Weights of a small transformer language model: gated attention, 778M tokens.
Each number is 128 + 24 x the weight over the matrix's rms, rounded and kept within 0 to 255. Layers, rows and columns count from 0. Numbers have three digits each.

# up: layer 7 MLP up, 1024x256, rms 0.0431, rows 243-267, columns 128-255
# down: layer 7 MLP down (transposed), 1024x256, rms 0.0339, rows 243-266, columns 128-255
up243:167134089117097130141147143092107132172144165088132111106112108135114125126140116088133132136171125101091156102141143120125143113155146175124139077096121127141137087154156103139132147067153093156124136125082109139119104155130101148136089102126136142104127142123145164167150133098141170100091126128102097133130146107157086092132127104122129145136114120118096141127104168149083144125151
down243:148088126120128171121130129136120119132135154174123118141174136138102145133130109143166134140139113141086119123141116136119106039115091125123082161142124139103140157148144114140106136095139116166104119150148139124155187135137119117134126135111101134135099142152119098152076159127143142136130128142134124162155112165149124121118113126106145097125153145130136123117142131115135206110134
up244:145164084127089160126119133170104136126163132143131164105136135121083101118124146134103141136104136104143145151144135085146087111147119128110156135128147115168098142121134109137131106162146079169141135123144135151085124172088074158122158130170160120115167179142136157140136150143087116135096113134127147136120138165099146103134098125158168114105150135098085165127151151128082099118123
down244:137164118104089125110138130131093132120170106139063159080145102102126120108163122104156147145098113136121120134141112170138127124153099162130129158107141115108089131125124107123112139086139068143115130102108110134200106140114171103145117111147119143205093076122123141129118157125108151122130155107171135155130104137141073097160073131178127156153116141143158115142142061212115121160106
up245:095138143112146131114066159104104127162130111118115109096078103137123148104123159140162095093145142139121133162154134105101105124113135136125114146161112085162149116147146147152154149134142099141142149129151133102108115139125137127110143192142125131141156167121106090149166115107092158143121116110162137172128171140106122130148093120138114116199105108151102143125075133095112145099074
down245:144084111109122144185123130147115136122119099157100145118141159121089106115117115100132137148165124102123117117136136159128124174168112109139108145134113089107128109111153173121145125138117131119109124127134143124131151097109152138098135119107119146128103124156099134115123163138166135103109114131104128140141154155146102147122120122099134119111172151146096128149136125117124123143132
up246:141124099122103094110130152103116130164115151109138189100118120173082153155170115134169149099084062094146127121109073105081147136107176138130149119150124132138076126131170123135114119093140163147092138066126162112122094134084121102132094148153107126146114103138165129121115132103151091100145167129087107150166153115125108114171145136174095112154099145089178145132165112150101149168149
down246:110183143151126125167118148106176114062095156124148116128158107112141121171114110097117112132126127120107143110126143147073103126142164149134117155119124104146119117140117131098127109147131143150129153168118098146122126151157171132143136100112146104148127159112117179150135100131133150121109135137102151124145186134149126134154143111111111128114126139120134128128090106145134068124130
up247:140152091134143083130144154138137149142111113125151109160156059158081123128131147164141128135103142128115154125072146118119126106092113125117117102153109131116125141098146115089155110105134115142176139111066136068137151113112104099153124098126157089100151132100125099160152097131111163079136139090126083130104097129164135134132139137152168162143104130131114099097149160091097130137170
down247:142143107164129155115085138126129157114123120151107111121146106105158124143148126149120186116107173170136124160142110135145157144135087107145135086116126181103121170104121128176130090147133109138165110135147124133163125143133157093066137074134125097132120127083156117083126139127140088161162157130109119121136100104097160142130104114109129152134128129083109129138083090150169133120126
up248:141164109113101136112133082145132108146144115111112158118135113118089105120139169113097136185109175108134124108160127086160163105129152140122126158130162147127126108129123161130121126103144060123105113126103124091107092077119079120098096100093110095170132180157130133169176079119110156098076170110125125130166116139122131136161158104121120171144094121141074140135146131134075182142109
down248:126078126169132142123108099147131129106126136132118108140132099123108116126140107189139144098139082172113133127125148099126164124137136124115132090127125146135115107140107100090102111137155121128121110137120108129121129148126154154127117134149114134137113116089094142110134131120119116160143150114097106141147111136118107120124119139151087129157123139124142147111126120151159160137106
up249:121153086106129153139072110136141145145153127163142140095131120124113101162121112107107083152127168140088118111164123155083154139174130172093122143156110114134142179112134146102151137098099135133143157098167151153124126147138125123123087082177107086156137163150141083132146116107108130120072114141170121137148129087180101139112093166177080119118155137138200106138087127159110154089145
down249:130100126093144094151125115110155138116115099111135132122123113124126076102155116121139130141128101087173139094165118101139161109140118106109102139115148140145119107133093113172141165116082155164121129145094176162134120109137179102116117100138111126101134119132120127112101103152115119160190140163127148096114153134132134115122082138113143078168139114148118105109155099120141084139131
up250:116161128149112149089105115172123131115126108116161137113149106139104122138094132148162090095145145135150130135174138108117130163114121177131127089161153144141159115133124140115089071137121103130157130059121092112112067141107135162170126118110143077113121135177122136157161143140140116134135173121167098175153111143134136104154126133142106140175127094143139148164123109142098135121130
down250:128124136116136134105150100157114164101129159109131092154125132139171130151156127069122164113078135135103137140102124135115134110123114105115110133146097153134185152143140126153127138088096112154138128142119131138103117114134146154107126111152141163149145113129108129146152129165130092136112091125145117130103101156111099124117130162110137114094129143141125100107094095128135131135119
up251:119158106135137148105130099140168113079135115136145126107167127122109123127142136141148122072082131090092121148121106151153100134139171159091109151153091162127107130111150106123110139130193110097091098129088154154158138164142124124154129097114127105154131142112136159080152134109113153123126115113155093149149139098124126132130098147119095126133106152133148137139157134158111133075080
down251:091169104121157138133116152101086107153121158121153107142140163133139102111106148160094133149140174116111116123112131130109125091153116119135134137172151128105151121144088104106158097134103140115122152148136115112073165160130139151089140119109126147111183122089100162137149117175135139147124138125106147131154086170156142138165142155117095122123123100098112126119154149112109138136133
up252:122143098098077147147154153175104145134086143155127111088188135110155097112123132171165059095081079151125166177128155110137125083134120154125137123074143117157144106197162168163155123156117149119111147124127165115119089101112144145172117114136160121137172168141146083124157163102169111126141152118142101110128119140117147138161102122120146119102139121089066155164058094154138087140146
down252:094178171082134153134136140113094159150125143095132124117163168119150152145114154153142137119141095128103113107167107156207155105165081099123153095125151147119136135132121104150153114154172131161148125136165135117140116191124145124142158133141123124119128094133099115128161185156115125154137067118164142096055124114130148127119133126102177072138090111154152119086111116116103172165110
up253:134164139119098142139130144121118120134137114134130147143122116161147146134142128131128059099081119117163133110159108159113125139138106158111176108162136164168165109100149154177141116122110086143127112110108115124109153143117168173108120148144114147163124123148141151116146143136079079136099127123142135121207145135166135121162115130141066092151133142093094102153139188145098117088093
down253:133129156153164135094133146123079102095119123144100123139131119127138123108137112115145096111132146126116106082130143101151118150078093115122119147161148126139101135059124152107086146209107112148129178105112092135077130138160160068137076135125094108126101125112127156113163115141107138146163140115127148132137065185080173133136090121112088131132151155107153097131091124120131080150142
up254:085157153145126163104098126134090129128127139086122072096185090160092050120120095078145142120102125134117139193177137154127152118144151134135146111150125111143172094112122129078171167153138105176135137112123108137100137178118110108153129116107114134111131136146120136093126126100084143112129123167152121140111124160145165140140113130144066139117144130136101138117110155120096150099109
down254:105116138145125122154117109096109119117152160140125096140142175121139173142167147133153100134161104144094110120101138115184102180167094110125136115135101110137145150120122120162108118131125110161117131092149143154091122109145088118129122122099103144099133145149115133112108092108130108085087115166120164163129116136105146133110152110141099137132178069117154130133108142143124120131142
up255:121126096122157091085117175139083143131125103127076167152130110117125160103110121111160129137128117139110134159094136099089147119104173127102154130144106113105122103134121165117153133134133129104139126128078161135077085076104124118129112130156084067158106119153108100142156109146122146114141136102135158113134131099166162110139154128129136124153133130101150107156143165129149141151136
down255:123133138151147110163120116119128142135129108119174125167115109143145082133112163164141127130131155104133172109072138120139131152126153126135098150091085121108119128136082159097118102137115143136119146137149112132114164119082063109100148147111120149120120185129140167122142134135173124135155105182134117063113127144141085104131117069162113158090147099158131118139106100166135147083098
up256:133100086144115146126104170119106130149129180132177154150141143157157106112089124140119107146129108143125140145176130093115182113143135138126175132128160115130130087119113112109123137151090101126151155091137128122123103120083136113140140100120137125107131149101133130143123088165122094108095146132109113115147113150112125142148107109122120123143124160103100142135127112178131088138147
down256:080130120178115154154146097111122118145171134128134150116186143059080125124120124151130113087137133062139107057143127143116139132107156153110146138157089153131144134144109153125115127174140092089133081103106097149129126141131126132120137135150151074151151086144121128123167115122172095144143134118116124140131074134162110105102118094111101152138134126103146130085110138120119097095100
up257:150153098116137176093129148122091134159107134146150107147147102135148124136116096143134141117063155147112149122117152054085101100095091143072091150211148132122142115158114103103111109103165136126170158125079133142058127154127128125130130125120102082153141121144109126152161119158114166095061128086164174093143119102166114144102117160116069143126147147073135098126106113155131109143144
down257:117147140174117089135132114146094177133083149098112130116154142118143144135115144127093122139123128139184158138145099135166152119114189101100133127108112146130110141104139162153131176082150111106145117147129113073122157163148123089126116153098104139112134097154131120112120132110096081170134094107105138177112116116106138093133100109118123132158143081073141159104149139156084114135114
up258:138168104116117185145113135112140192154142134115119129130137144125157140170113116081140106147126166127099179101106147117122143112199149147151153076162098101146119149159119139136098148105157130141141139121148120117136129103167122133129127106165146150163131130119141179139144127093104098106106175136174144126133156084138110129146138093132146126110140145114075161163115127109095111116113
down258:138168133135173142135137129127104156150093154129123059087161141112157178137114084090134111130129200162125084129169081086107115123143164082103105107122093109138156114113149101130153138122112139067166159115130153164156140147153159153174119158128126143138128114133134107082160118127083147114094117137128151073116121136116162140103179149145085175098120124094123134189150122170137160144106
up259:151131080134130152137089117118181140123113093127139154095148115101136085135103085145168156149141111112144149153114146153088145128128139148123117163110100127083137168155075113107121126143149068154131132091158154129126109136156163114186079124135117131190097160128143130121110145082092139135126153126146106139120142100133124139105130110167098103165161106084110158134091168150124124113104
down259:147119136135129098101132155167141160087106126140121156108127119108109150139106137133152150133136137114127148155123142131122107169117140080131137121121114118088164127127142143117175138133104100112125147121119135129126137154152145164106167134153129160094096131108132086114106141116149168125115138118110144113095129083138122113110128127125125127125144117166144181149129072119144117109124
up260:114135114148136107128134142170101141168108147149094122138152038169129115139100136119153139113087110114094120139096117111125112133145110138138140108142103127106164112145121162129163105124096159121115118131071163111082121174085127123110125115128091109107113166160149137149168144115135167174124144141141156087093144067140151097121139143139110119156090112173138110142156119162134109166133
down260:151138155109150130163122107115134118121145107179133072125154101139135173091173161139138136171132133163131129116141096133154145179117084143133120143126108106080122141070107139126138122148114124134136168101154121116137094139138089103110123126111147163140118130100111163073131118103134138129085159115101127113131147089134093096102142116154114127112155149103110127099106128130083150110111
up261:140122159130129099140120157096146113094179105083158145102153088096176088131125101143120137137115127142147118163133123104163141128133128144111106136127144121123109071142138114140124142165115098162133130118164127112105118108125106118163133136182134110118121118160148100067102106112116130085135097108169117119162135101117151123130176125133133155132135176111110112133142110148157118152122
down261:131132120125146142138111093082092099088114152164103155139092110160136149102119129146153117132118178115115123146118118137116131138142085112168133160158124119126121143131116068126147159122151123104122139131106133152128099099105128150114120144154160099128124137129101120174070158114103152138134116115144126113125110115147131146106162151076154101153104124113109123153172138144141117134189
up262:115148156121117123133140168128141129129119114133146137118122114154141079153155127137112108135122096167137142112114106107123116124138140125133134110113095140117098123109141173138113113137131118112125119124143126117105124106092140110146156115127131117115121127135128130109154127113150102107142127122113123128123149110129117098167169099137122144090111156153118128111155101124128101106122
down262:149119101136167153145132105123143111092103125114127154129146136126122161110125136139136122133127149130140113146132126146103147147167135119149175149141118125147134107127142100128134156154118120118092113103119148162108130153176120094139106132137127132140108102149129101122104146119100141135172104151088111167100090139111105156089120108149150137113115116162144133133127094082104102138135
up263:143129125135129151141134093106116139115129131089101129127160157158148125096142148134111130169130145153116179119131119109125153130146119136119139124107136139146109177132115139150154113117154181157162102166084176107119064164118130130121078107155119161170146117165134132108135141143127095114143111145088134120111133121111124163136143100124119095105161128089133154080105133139125136126117
down263:148137146188141133115119108129131117080114172134102092127115165184081156108142097098119129129138162096130110168107132136123118095132144140119120129162131142129162137106112129136098119149104125109129124150102149150147078140157157172120127153132109094119110123111126142169082170125138100183135128140116120175103157138142087126115155191129099110171083106142096154126169141153111127126163
up264:133123153097082104146140113109128142141137117154123146155108128130151119129103111133151162122097124119118149077152131114131111140131154150151099120122128102121111130117133160117111112162133161125162152122079096148162153137144127134149106103085113158152154141125117156090120163116122105109140111159176100093140159161109131138160158117118112130125077153117137147101151121117105112115113
down264:080128123143142113127118081159137113122165168113095136144109135130162138140072125139113139114140134132154121174101077149105147134132130107076115136122138137121160129123111136163132109106094140107114144150147155122085127109120157117104154147135148133116105152164118122160122139119197113125104132114175099150137134085105119134126129135150128127168109113126124111120085126125144174133136
up265:118132114114145117134120147115102116124118113149097144156135131123137139126091138136099139093115132146119150140113125147123137138132170102113117135133110116106097115078127142100127088147120138107131132132148132144120102142104112139092136132111148180125156142123138146123132108148157083140105145116147104129156099115160153103118137130134135153138128124140118138146134120159111131130128
down265:131110123163080143168131103162122118148118161124157104121091124135137112140116109143129090161154133133114138097152146108138156090135092141152129136100135114126142161168098111161119139096151144111130126125131121120135188130155131098135092137119129098122130106171114126111123110108119154097135075132108124112114140142073119148172092102128143116117146148106101118142126145105145134112114
up266:138156100099130079120098130116065141139137150103132139149124126146143121162127143115157119153093099092089182114179117106111130077146124144124147185172137111121139104111103128129122142107133119112138123143124160098108123070120104110179180125167113168141154120167118166132153147176141099110143149168183128112168106146140111104108158139158153105159113118108136144110133112114158128159136
down266:107103153109106158138106158110090115074136107104154164097151146162157119118156114115135103156123148112129119140109127174139165100103080200085106134120130111115151134115109124132165111117103099139154090106119128109086127114135129131112115124144127106122128136191116133135103108124135183130104110130110121178140098219172149154135146112155122126133113163135109131130144156148074146108146
up267:148162135138099131111123158115089099146108139156139163139134157172132123141126138108118107152128141148133100144081113092092112134142124098090126134112082111133124150141136125114110108151124123131116133136171163116129111146156120159141161114162116118113167136162130116103152156153128089094141146143110169167115163142111145103172153122135131107112156085112133147081134111129081171190098